config.toml
n_kv_head = 3
positions = "learned"
qk_norm = false
attn_scale = 0.177
parallel_block = false
init_std_o = 0.0648
lr_mult_qkv = 0.7
Each number is 500 + 25 x the weight over its row's rms, rounded and kept within 0 to 999. Layers, rows and columns count from 0. Numbers have three digits each. The size before them is the row's rms in percent of the matrix's.

# layer 4 attention output, 96x96, rms 0.176, rows 0-95, columns 0-95
110:487451542506519511470545489527472481519500505536514516530462507473506501498499518472514479496482487500531515497467496518493473511496537514523502477520537533477511461541537494492473466475474514489490481465448495531481523438573509521481535496509486494506491531492496461486539537494530504488
111:494526528465513514486493496501489488511440494496545507469493507471505491471486485527537500475488505491458501464538483470505488485499477481509514484434537495513504501511554491515480535524531514553462507524490506496524489469524478520523453510485530499540475475492498492438463529493501519449
105:471509471504472487514516496498476519537541453490460477505498466502495521532516466515490510496453499462477490499471521504502497526507481510494473500495491464448501513521503498478485490498519506520512515537476486472535504511479562501486513493476550458493522435474475471541471462503540481554
081:455488515507504498519511494487517535499495459488477547522507482482537493480495489517510526489466511511502466484495503502477488485531492506472489510496491478473466479532519453463503532489515474526497475488443510473517559513532495561518475483528500494456467507471513489556506539475508433522
100:480538476527462471501560487532496508510496475509525481479496500505460510492531496470528475521542518509511482502464476517517533477510485506508511502523483486544535511505493522488520504493509512532509507482480481548516437478490505503507555539453424455494540497474496479515512507510516504459
083:496512507494479490545508510512484501486479507481523573534451488491521529495521447481509522519518474487523467483486486488542482543495473534519492520477502542493477518501478487502519515498522510469493503491439513534454491492507547479512496501528492495497516524448489498496535497568547471487
108:524485451460515494512483507497493518466565496459531503493489544556492507519515489505493526466488507509511493502504481508514513495474525514499507460489525496503492507507503528511515495517514507492498516484504552524465488556465553506484511442478509499545465491535501519440475484552485538517
098:474502526513520498534530507528562480524504500519483494520495506502499513513543515528530525495527532492501485495455527507498504486498509501502491523527452500504510460508501468511516506490495494491493501483503531537532497466478508470440494503525488579512465472436483488506488532480559554522
105:480482518500493464517474514520502463516467485488476542487483500522400460481480526493499451477465518515483499513490518503493505497485497497522487486538526498466446514487515492509506522517533528492559497498500472496537486457521491496516528514530437506526498490500489521505493506459470484539
105:519467487505530498526461515525476520465545490485510509515515540485502502478523488475549476511519502484496486500464523546528486495539492506485482507476523519440451506499503479521488517483504494484539469453530533493457435520512524469520511504495513511512471522515474466497509527515533543459
100:482542484492496506506457486461476537507452486503493510494472505507471499495488511507533521516487498508471475489517501509491501536467487539512503515501510550449471510504479533483452469498494467553485544517503494505507526535511494483488441479497514500443507537539522535530520509513497525434
089:501479486490544450457517528460499503502497513499478516477481491521500526493507463531447471500501523452514535488512527506494511500505484527489499552507498513499448504482518490507493504484475493529480480472541479516493507492489516493508507473524468521488520450531489500412490472534497430489
106:524507487504470520501494469530497474572476515483467497505548493520506561495487463494488511511490444469515528511511469469476494521511524520493531515482503486482515491492495517494497486501542488480508537527500475541477541502505508499514519570486494510476436461492469499523447480502510465497
096:487482499487477494508514518504503528472473490519495496544512507513525473464514484470542503496471513489483492521546519498471462486524455464499482512490514542455488479531480483507482474518480500519500484475503524477505509470405568534542496482489501535491511493487522486470498500439520483495
089:477507548517482484493520499522490468469527520531484483526514490495539514519529553451492482503498485513497484487481513495497475494513535547520496481480461490546521491489482478497473485510491482492528534430483483521502497444481491498466530537510547482486483525506470491517518477426526503523
109:441492529510485499497514510510516510519520533493515509510459454512483510490519523479531517516559489450500480483480550517511488493465523465481481508485471517521480455500474512500460496505516490469515497516495501543487490442501480513502471458466534512515521525518451529514552479518522533469
106:505516516510521535525466489490491492493508454489527493503581492529532493509503488482495494496508480512506485526505473507495500498494464504544489511478508530483473474508505468461488458512535484468473526466491472435496452517438469490537490535487532458496459504491485469535495488531471493501
099:477494472525493540500494522487565536473475494502496545454461496495483529520483490504523492494507511526519519502450479516501474517504470502492497483479500474519491491488508466497510533471517499560483536459519482489513523484515493540468484531418454482528488463514489526502501480494523455489
091:489522488511496508469455525522462470469530493552506501481503508550474499480476446477478508482507510472492482554530503493509501487505482508486535500494557513556469510513487489477503528477526535538522506541500456454509500518538482470503529506524492498483530463479467519467481487492505466521
097:469529474535504498519449491468487490534457516532506519493497486508540481523524492463492504496470503501521479562475491514519493509491498498492467492493496477514509512500500467475474540516538521512472514402486452464459542500516488495506469516527507495489483462501467520506537487496497536488
098:455517454453542470474459517516475483506503484477525486530492509478506464492528511503521454525514481499543501495499463509521501478489504541489489514499515480487498472472477506506493520473490544504489499532541464529550510491483508491533539491557528424518472498525517526512535519499504497503
108:509500524515487515500449519514517502487433518499469483493507484531456521511535495486479517547513502482535522563478501563495499482508492473518506526516479501518509513518484488443484482514504493484534525500544483499507544458508473476558495515478495551522520514522469519467500471511491476487
088:503459501504472503522473485506495510470497523553486505555506455451486512489486518511479512507537479516496546516508506524518495495523504456562497517511508517520467479512465494487501494545508506477484515535495561533483482501520520519566468509479545508517529489526493501526492541452498511485
097:490530483470544466506494493509474543501490511488510498540504478478497482496498497513461538480539469507509505512487517504508551475473497516472473466472504520507468455501515490482474497500481491509484441514564472528510520552449515487502496442500521490468465509508495505481464516497541529454
107:518464495493514510496520484484506489493493483526551529481525518494514453523486492518507522480531502496524503487488506526495528530493526498552482526463483472495475491517490494500533450502475502499482451463471486486502459496513502539493499457445453468482468443552495468468501512473485536461
087:507505524515477533531539506500469482541495516502488478544512514535518488516549461490469495472516487483544509508484483529512505500481507509539500531548484504475507481472482512493445479491501494482465484497478440475518503484474517480559528488477512508500525529434488457497460529500529481498
094:512519502488529506483527493543437515523508519505508505498483463505483531521536495517502512491494565518485524534507505513507509488506493500486463511480502516511482493506513530454535494508488483496467511546502558529488495537491495474457561505516536485459464464458556504463519495535492486475
103:495508505503503488509495489550460510494466502521481522458471469478480497508498516504509515523509505519501540522487481534529511489520526480525511519504461476500498503473529564489473493490493462509455520521500552492516513483545486496479471503483525469511501444489534485536504471445521455431
104:546535522539508525493519544440497515468476458500490510477505498482500493501481520538521504508485532493511479490487477494520516542486507461498516468483558521494494499474536451544537509487486485534530496477471536465511479522471467511502492540519497539496473533497510484515533475508469457498
108:521537489489512505536514481525497489471463515509469544493513496524463483451504526474525501491532522509540475488459489469507514498498503487503520508481491515493496500512518536539483505518511489507569488522486541512536558489483486498477516513494486487487489532472521509478441557452498461449
096:530526475522502498488488513533543463472483489511495530562493511482509503493511464479529481487508474465510471447479505509499492541516486507471510531486496470494485504521489479477504521467487459530528487478541522495451488505493475497529479519511485475475506489471466511439506547449539536536
090:508517493512450509507503515509517483462524460465514549527442481493529509519515493531477475500449517472506516498509500453490501514475522503528472514507524516506511483526537474481486496479453544510501505497465544463481511525529493457538495503493535462473497475499520510496527500528452478552
089:513495496538499468479565556526507523490498506499476521502484481490488487518496499478477485472487481482508484533474454493471502523484475470504534468484519471472496476516481490498511505478458509455513431480459481562507513537513518485509536507459449494519535500477482502512524495470513459495
090:535496504535508515507487497450471494462531490509509431463481501484482535474491506494491475516476517502482524452487503529517505530538500495527480515494500474530511525510495483508502525492507503546461511470502537501486486505513488460470482546537517524491540475509473474534445486492432535512
105:462515498469521511489496528500465498485546535500515494463491521473493530505538449515485517486502527464497500464511514498483501510522493532477517499516466540495477482464507506495473511494504496540454523515521490476518500512528553535483552467543545542520477496437502530484503482513487540476
103:488522490503521520493538438482461493507543562507535518486501480535480494499526466446485468484501510517475520505512502473473498487506522512513462516465512519522500479508498517508469502492483493489493487492491447491439481516517507488444497496487508455469513476466469499441471477506478490451
082:492478465518500470485485472477497474481529454502523501495548490547502493505500474470548495503489510499508472493519508473491513491447532522484492484503523533532479505494470477508483489496517522513478478484488502421478427518486495464524537515518480459506469490483479461534540488525500535476
098:506544498487500497551488533486548534539493466486505494498516509500504507525492477462506535503523488479502486488483476469497487517501501503488492491479501542533536530553496489524491463529507508507541516503511499519510544523435479537478458464491512503508444512491507476534509457533564500520
088:481499498500516452497480482525485478530516516551488527462469493496475524511458556468499514514477529538477482490485511515504498514491544462514508498506510480524484528475496565497521494497549517489509495535491483498476509455515495441475476473508517537480526454530542486513499488480501553503
115:505513486565467498491528543455518476537502484500495480501512469520502490495512540555513466515481507499476525457505489481531534523490495473525482498488504477506524476462508492495498446482486521522499486501485545457520503519490481471507490537501512493486553487507468476565543549516520495491
098:510462522509496542459513512483524481505493534526494483522512470476457560510504544482467496493536478465489524508473489520505504518470486508486518520506485504499508497519493475484539509487502493467517525513501483537459530510525456500504473461455561522489538542493508480487482476473442530537
101:489508546490484524480527468479511507502517530467534493523498503528516534501475498507505472492516507499454511469525468503522500517542478473484488491456516499531504469472532500508511517493523539474445497508495475477502511427426509506468486514462516502490533549537530511475490492536517502527
101:503537496475465513494498477474528517468461451544480488520501490523485502494491470486538497499493512484520472492510513494496501497515518501497558486530504480546512496538481529537459525514521458567491524496470529494473462454465475491535497511485480507470515502495507477455476497472553539497
101:494527501476511506536504541504475535520511486493538519496506533563489528525463503494525527510453480506532510461507524518493491467493533552492515507523490512487487547522489468496497492495510526515522438516517511521495505513464475489481511499442484523499448512477550509488508473551503457506
101:510542490538490498488495497484494537488486516484490499491509501493509523473497463495518508514548463485515505457441497480499454487524505510448495524480469500524514497477516518486523520483491457499504486480475515525497494495451449496517480539506513449469453469463434516513484478519489459455
090:522499470479496517522490490522514506527509486507497481488499506479467461516497503542566502478503525490495539537533484511480509535500478520511435479503492498504513511480474506523502513501442535469495516524519516516532450524525470500409507488504497493468485508494495442509530534514535489513
095:496489513486505493480503516487523478506468498506489485533524529475551500520534532515476496530458523446525480465487531486457487502508485564502487532516469518545528521523520473517489493544502524522519486468481500511519550468467497484496490498522539489497476506503559450499474513531477515531
102:457504466483442482491501498488473500508531505507499516510521487504494515504490518455481492462453521522469479492522517507463518523508501491500494471518509459505521488561518499480473532505513544510496523482482490510457550580491506514520511487447495467466502501481512485494514493481484481573
101:463503535510500493509486502492469492518470470526557485539519493461472489515493490509477509540500520502479461503492499526505482475513494489524487468504496485566483514557465470504507524534533501515458490509515456524523443486500504562521477525563493533491500539489486467513500513508495507493
110:487514478502498485531470501518503515489495519509525527518479510573535488490494556478544503494488500516467488493493500505487505474479493498510520516508484520497474514519522495517489485517492537507457465504530530481471545498483510446496500516487494507461474519506487584514547581481520526481
087:498480478516474515509507531494503503519438495452492520516528498499469501478541502495480489459518538482474498503507480509520505492529537506506463482550473500520523493528473483481517507493523506489473558463493467539549526531501493518488431510491488497458495540534446530483480522506502472519
103:510499493482459482553524512514520512503482480496508485513472473505433515475477492503465486499522479494510484535495515524515507489513527487513505482521483481530504497472494498479540502506496538458542493526429513541482470520464474516541482480489457521540491481477496541553449459507504512504
117:493480512499509517548432477491503532437474451513502502489499485519500498532502504516507494523530514507468478510481509543512488495493507525521504522495493495526497527515483492493503490526459526479506522483510575464561527489479478527498513471516509496511505542485480510471516427549483474488
106:542502511510540480505508488483528493514477515471499485500486524537504508499485494499472503508495479440507531507507507529480505473486499516479455509469483518470508483488501501538504510492489528501500469507466493502443447475502430479471444500573450510461508506472537504503467497523524476526
105:489506492490480498528489504506531481459474464453486481519476515488511473462515488497482490469472460512513516485513467477507529462493511516529490499499496484518509503529534528511506480491437497550469544466467501474503504508516537501501494517542461505547467539525485522515444535494532504555
105:483493511516482509546502503465503482526461483489499570479528501471477515460502501503503511501544532544475495474459521511529488480517486472511456545516508534482473503495501506510522517478527512479535502472508520507541512484509501529486465512430478542487441486456496489511474520535489494502
089:515517539471475502491489510483493491464499496489510509509533509494509473480492492499511492476535485519512513493494479487500521504539493475505483550491468527478461514466557514492466511484446492491472475476460496479543475491480503508543546546451500501529451503478548531480477502460444528510
113:501480520485476497506494524484481512543527486484508522477501510519483547503508533503515493450541498493456487497443524522557512519497485516486483469511429444533493518461528495469502516477511505485459524497472490516532481559526481462515501454485495489466530524502473514499515510520498490503
107:502521484501478466475493504532490517453507497508494481452543517443488504468537506486520518533462542502495504520539493458483498504497492506504500494468523511491510499480493508527478501507499486517547526438537489540513449535511550486464518549488503535498493495534520447513516490481466510486
105:504497502471493520553513508506513493506508523469484504483496465473507551529511471509485488535485482486519539482485470516456494547533514485457558483491503485502505483512523521489509500510505519465480557485498532453483473495531499454498511528500528545506475542451547490516479477541525489510
092:492496510496476529471469492497518567481515503552479511520494491526502504451522514511518543511496482460547497502514513477513520482485478557491519488487505509524503516479483515505454531511508502532528445509474533457466507490473522497516536469441513523524521503525474497540520465459498505488
096:500514519467496497470497510484492482458499485509500550533504484520521524545489490505553482480501501519472478480526519462517502517492502494509512547504536488503453500503488504499480496485473510521468526489477484500520483484514486455527525494495496498434470473518553507412539511501560499528
112:477487516505512547506527480532505515508542532479532514500507528464489518524487533450490524485498483464492486527502506526487506481501505512516468504485464543514473505504530477495514464475515507504519533549456461556451506529504498526465460508481506469505472531498517521527507494481436538481
096:553490512505472517500504540505510490519447514521463476480534482497522492490541490521495495504483538451534552523560514471487498504529535474506461500521489488524513480505512484509490514513446504472533496511520527486517521534524475497550491544514531557512492504471506474471491495478496469477
098:482489497509536491544496433516489515491469542492526459516520464534502502504480498484457480525499495518463493514505494501448479493503512497489502526510477501530507490505448480521483494501518485446488472510498541524490518481480521557484543523546474473510506537529475534508494477534476501443
110:469511452499509508478523507479513494482502506506514490497484478506430517483480507514531524503492500501493534482502496507469487505482508537494505502509519489478476514533531499463534453472501490575501451554527502470524468516493477546426522520457501513476547504509478523512500512491511462503
095:465451482489500494537482481520537492515498522535516473517480478530465488511505482487455522484500448521478489497464539483489502455479503479510528504472467509500488506485484499451504475538505510496480485525499504480467501487505506513502498453545506523553538431471467534522453516499488520523
108:494458506534537501508543498498480525505503468476511480483499515508508509490497528487470489547479492509546476464476535471496492525498481496498512531532505505484467489518465514508528501467513462477470455530485483481524502499521527424480444529513516484502517503507528448537477476517438492501
101:507496488501523483472504538494484561526478512508494485484470508517535536507499509472531497471482513441491540525553505559487533480498491498489456491493500486502499523523514471510494531506515523518453469472479477513488529545518472474493481532481503522501565485484513528497552494481533472483
101:503493567476493476495525502517537531485524495455481493494492485516482499503474549497498512478533501502493500479524508494518528484512510490464480504466472489507456467461464504486493502502482475474488470496446510526513500510482494496467513497486457529553459558514468525502547460463512468545
112:518527490540508470504490498517483503451511499527529476523543501517520490507470499462492519459522500516477481528490476507491472512506535470500527443511527519540502507487519498495528473453486478473484467507542497474509538516447527480511517521502519510501532519518437460484487492426505497483
107:531492499495521444503538524540513482489455496523516501479523465496529520563486500516477516507491502530519495489489486479483521496473503462514539524444497497512502527522485487472516437487521508444476490484473498523521497511522482497499475523509501515486492435523529453472492475483551471493
084:456503486497498509557512514546481541495499496523493496469486453465449494520463484487488490520500546518477496538485543495483474510533507473485498485514483536526492472539469460527505502493495526515525517529506480512525478476505523471505510513484493470486507441517554554532469465506506501483
091:460503555476465505499491528502492501501480475522520523502499531510487510468476473486514479569485456524502473439512522481478497521538535522510483487473488493533510503482528496502491520527459522488521486530514499514466472450537497503532496501504498465451540544478508504504546496491472459507
099:480502474495484456534485538480511479498451508499503493481471500562497483473457492478488525534498496541484490522530501463502493524511525492503493523482502502513507480514517525483481466470455542521526483501550476487478511501490504489481482512538412535504521490518499551481485515536515461488
096:495495506508493485545477495523532536481569497477481504485479487526526504518496538476475499525493483516495496499469516499514500499519498472489502501499452490509501468478508555506445495480497492485514524488507525492473483462505550415497473474448505480531537510521548496525467463535510499514
089:482521500464478517459487512482488488473496477513484458496515517496462519509504510512556524508512512514487517500474447486452495459453531513499525509504498482520497528513523536504508481446484474533467534549466514503529456521532438534505513528494536541461496514503489483465504513493488509509
092:491512526524477522446473479501482540449461459520501499470476519516497477505511499507505557480476541489491478493482501465523491476477500501507525500481507536507490500495477506480491483480496469552472505465454548466467518498496454523488490496479494516499497468495487487480576505494440524495
097:498504495506467529539494493477473508530510505546508507492532533482503512498492518470527552541484502477484458486477494509481450517525526503536484515460508508510532544542533478491471485505489553528540479499516470484516513500492509481484476522454524544472518521481498462531468491505467550485
107:475540460454481461520483553499490506476489482519510475538491526501481488513496492480533481544511480515505473497487484519500507481496508521513509523510476487503499521507520506484517485480490546548533516510539483543508468532455490488561512504553515496506520505536568540528524490480532527484
094:451477491484507484537518519462518500500482527483506481478526456490479488479511515499515497504536494482492492500540507466491505493497507483455498541512451478503477487465500501500486494441444503544463502482545510536518461527501512509529482438473500508539501499518499535537474549484497473464
105:487498503496518501459485517529502514503528524540481545509496558511499468477485468526493535524460522487490502471471479475499538497489492494514490496446536527521479505474494520552519516501504509540545485531500481462495544480547530536488528470531487559480467491497542519490510508493498523491
099:545504485524460516471526506495479523461509517482507557516506502535479516484523516512470524532483513481513479461484525482499482529496476494530504481466475486491504499486480504485499496541486500493507484499471541512455501484482520489485504511441474446418537503505486549477492538520481455485
095:499510522485547537549545482468536481529467478523505473490515508515470496500507519487474548521528500552534493481486496490495500542493512509523491515492496497510474440529471518489474504463504491505485486467498475484509479528499438523486470478527453549530517520469520491476456487490490526513
107:437480516514498561509507520525534487490524522495509512515528487554473484477538459506505510492510504491497481501482513458496489461502486475497518506515476517539463496487510481510506489506486491516538537540495450463474428479494527518478505502482536531497478491502449540498510537526503462509
096:500474499497493497500431530484513495495508504513487517516526492523505448504501491463517515477513517505494507500496504501491558461508523481492441532496495507556523519508483477506520510512467529501547486471526503442500488484512479500521496424480478496502475449512470455506535530450508502518
104:509495520540507496449496520485521485510503476498530451516475484516497485484504466540508529502457528463506488478480490460508496543531499513484456540544485483504514501512495497508478500489462492499483448542444506493480512522501487543528495508506501500527528491541507470443550535531485526525
101:477496499501484484501492523490515471508440506528555524505483468540497524541529505548538494504501504484503456516494472513460516521471521509499555474522542484491535488471496510506507481517480541484478502497551499477532468455479469459523476464476506549511492504492501504481550520521510506508
100:509500479502526475509464509493493470478515475536534527516573493467514521456516460527466513501495536485499488464455497486468513526477486526520510495501490507501519514502557530476513494477492508480509485484493552467504479546531500552528518491506505500443508476479472472481491514501459477535
091:499483485479513508498494499474495499490442518467523530518497510503498498517520544524481511477486501485533494513500523471522534451468557539505497509526515463475466475491475468531527551497503525514458467523518486510528482490520558482483462506496501500455460506545467499483469535490469488527
099:510514453516475522488551479488494485500497461528504456530497499520486525485528519544526500465493507496501516548518513492514488514474498480538490456521522472495528464506481505526547508503482512506456497537439546492543506525474507484512519539486497510480529513451470536479490547488525520504
110:541486470479511479490463478529562501506508444472486471504499513501494492480451486521501497483496515501479549507522473514508509511521484461465481465514532495492465497480519504537471479490502472507522504514517526506476516507488433514487530496515475436505497493567516452507490512511522482545
086:491487439512484506522481500527540487508480518525505500529513528498519465467513484507497528540497526534507507469492493432465498485525479454527531521493525507539494504525446533515500522508499513519532491514530497478454522502523520515514498525494515487550464514531503504522472567536528517512
097:512446516504506455501465494493478475461497492494502473481498496482474508474490496479491548501509479457499532481477483538506480509478502527504513488508495517486457552547515519480503491494523501523465475476529557543476479491525504523500521517511471531541527501528429450491503457475496505521
107:498484482505498531490512461510517490453509496505520492492497476510470500516517536460501443484464541494497495513500502534505465478494513521497495524498505521491513500549488495525530475473499522501531542511462523458503501477489469475437558515517502439535541533504501544460500520460498525495
119:500490455482432467520504488440507529477462492505466531502482512478495493482527475491481473496507531501503516510492487476483499489454487495480511525504488574478513488486495499513486525504509508535507535464465545507499518499508540533514471480507474484445563528479499477518485530542497489483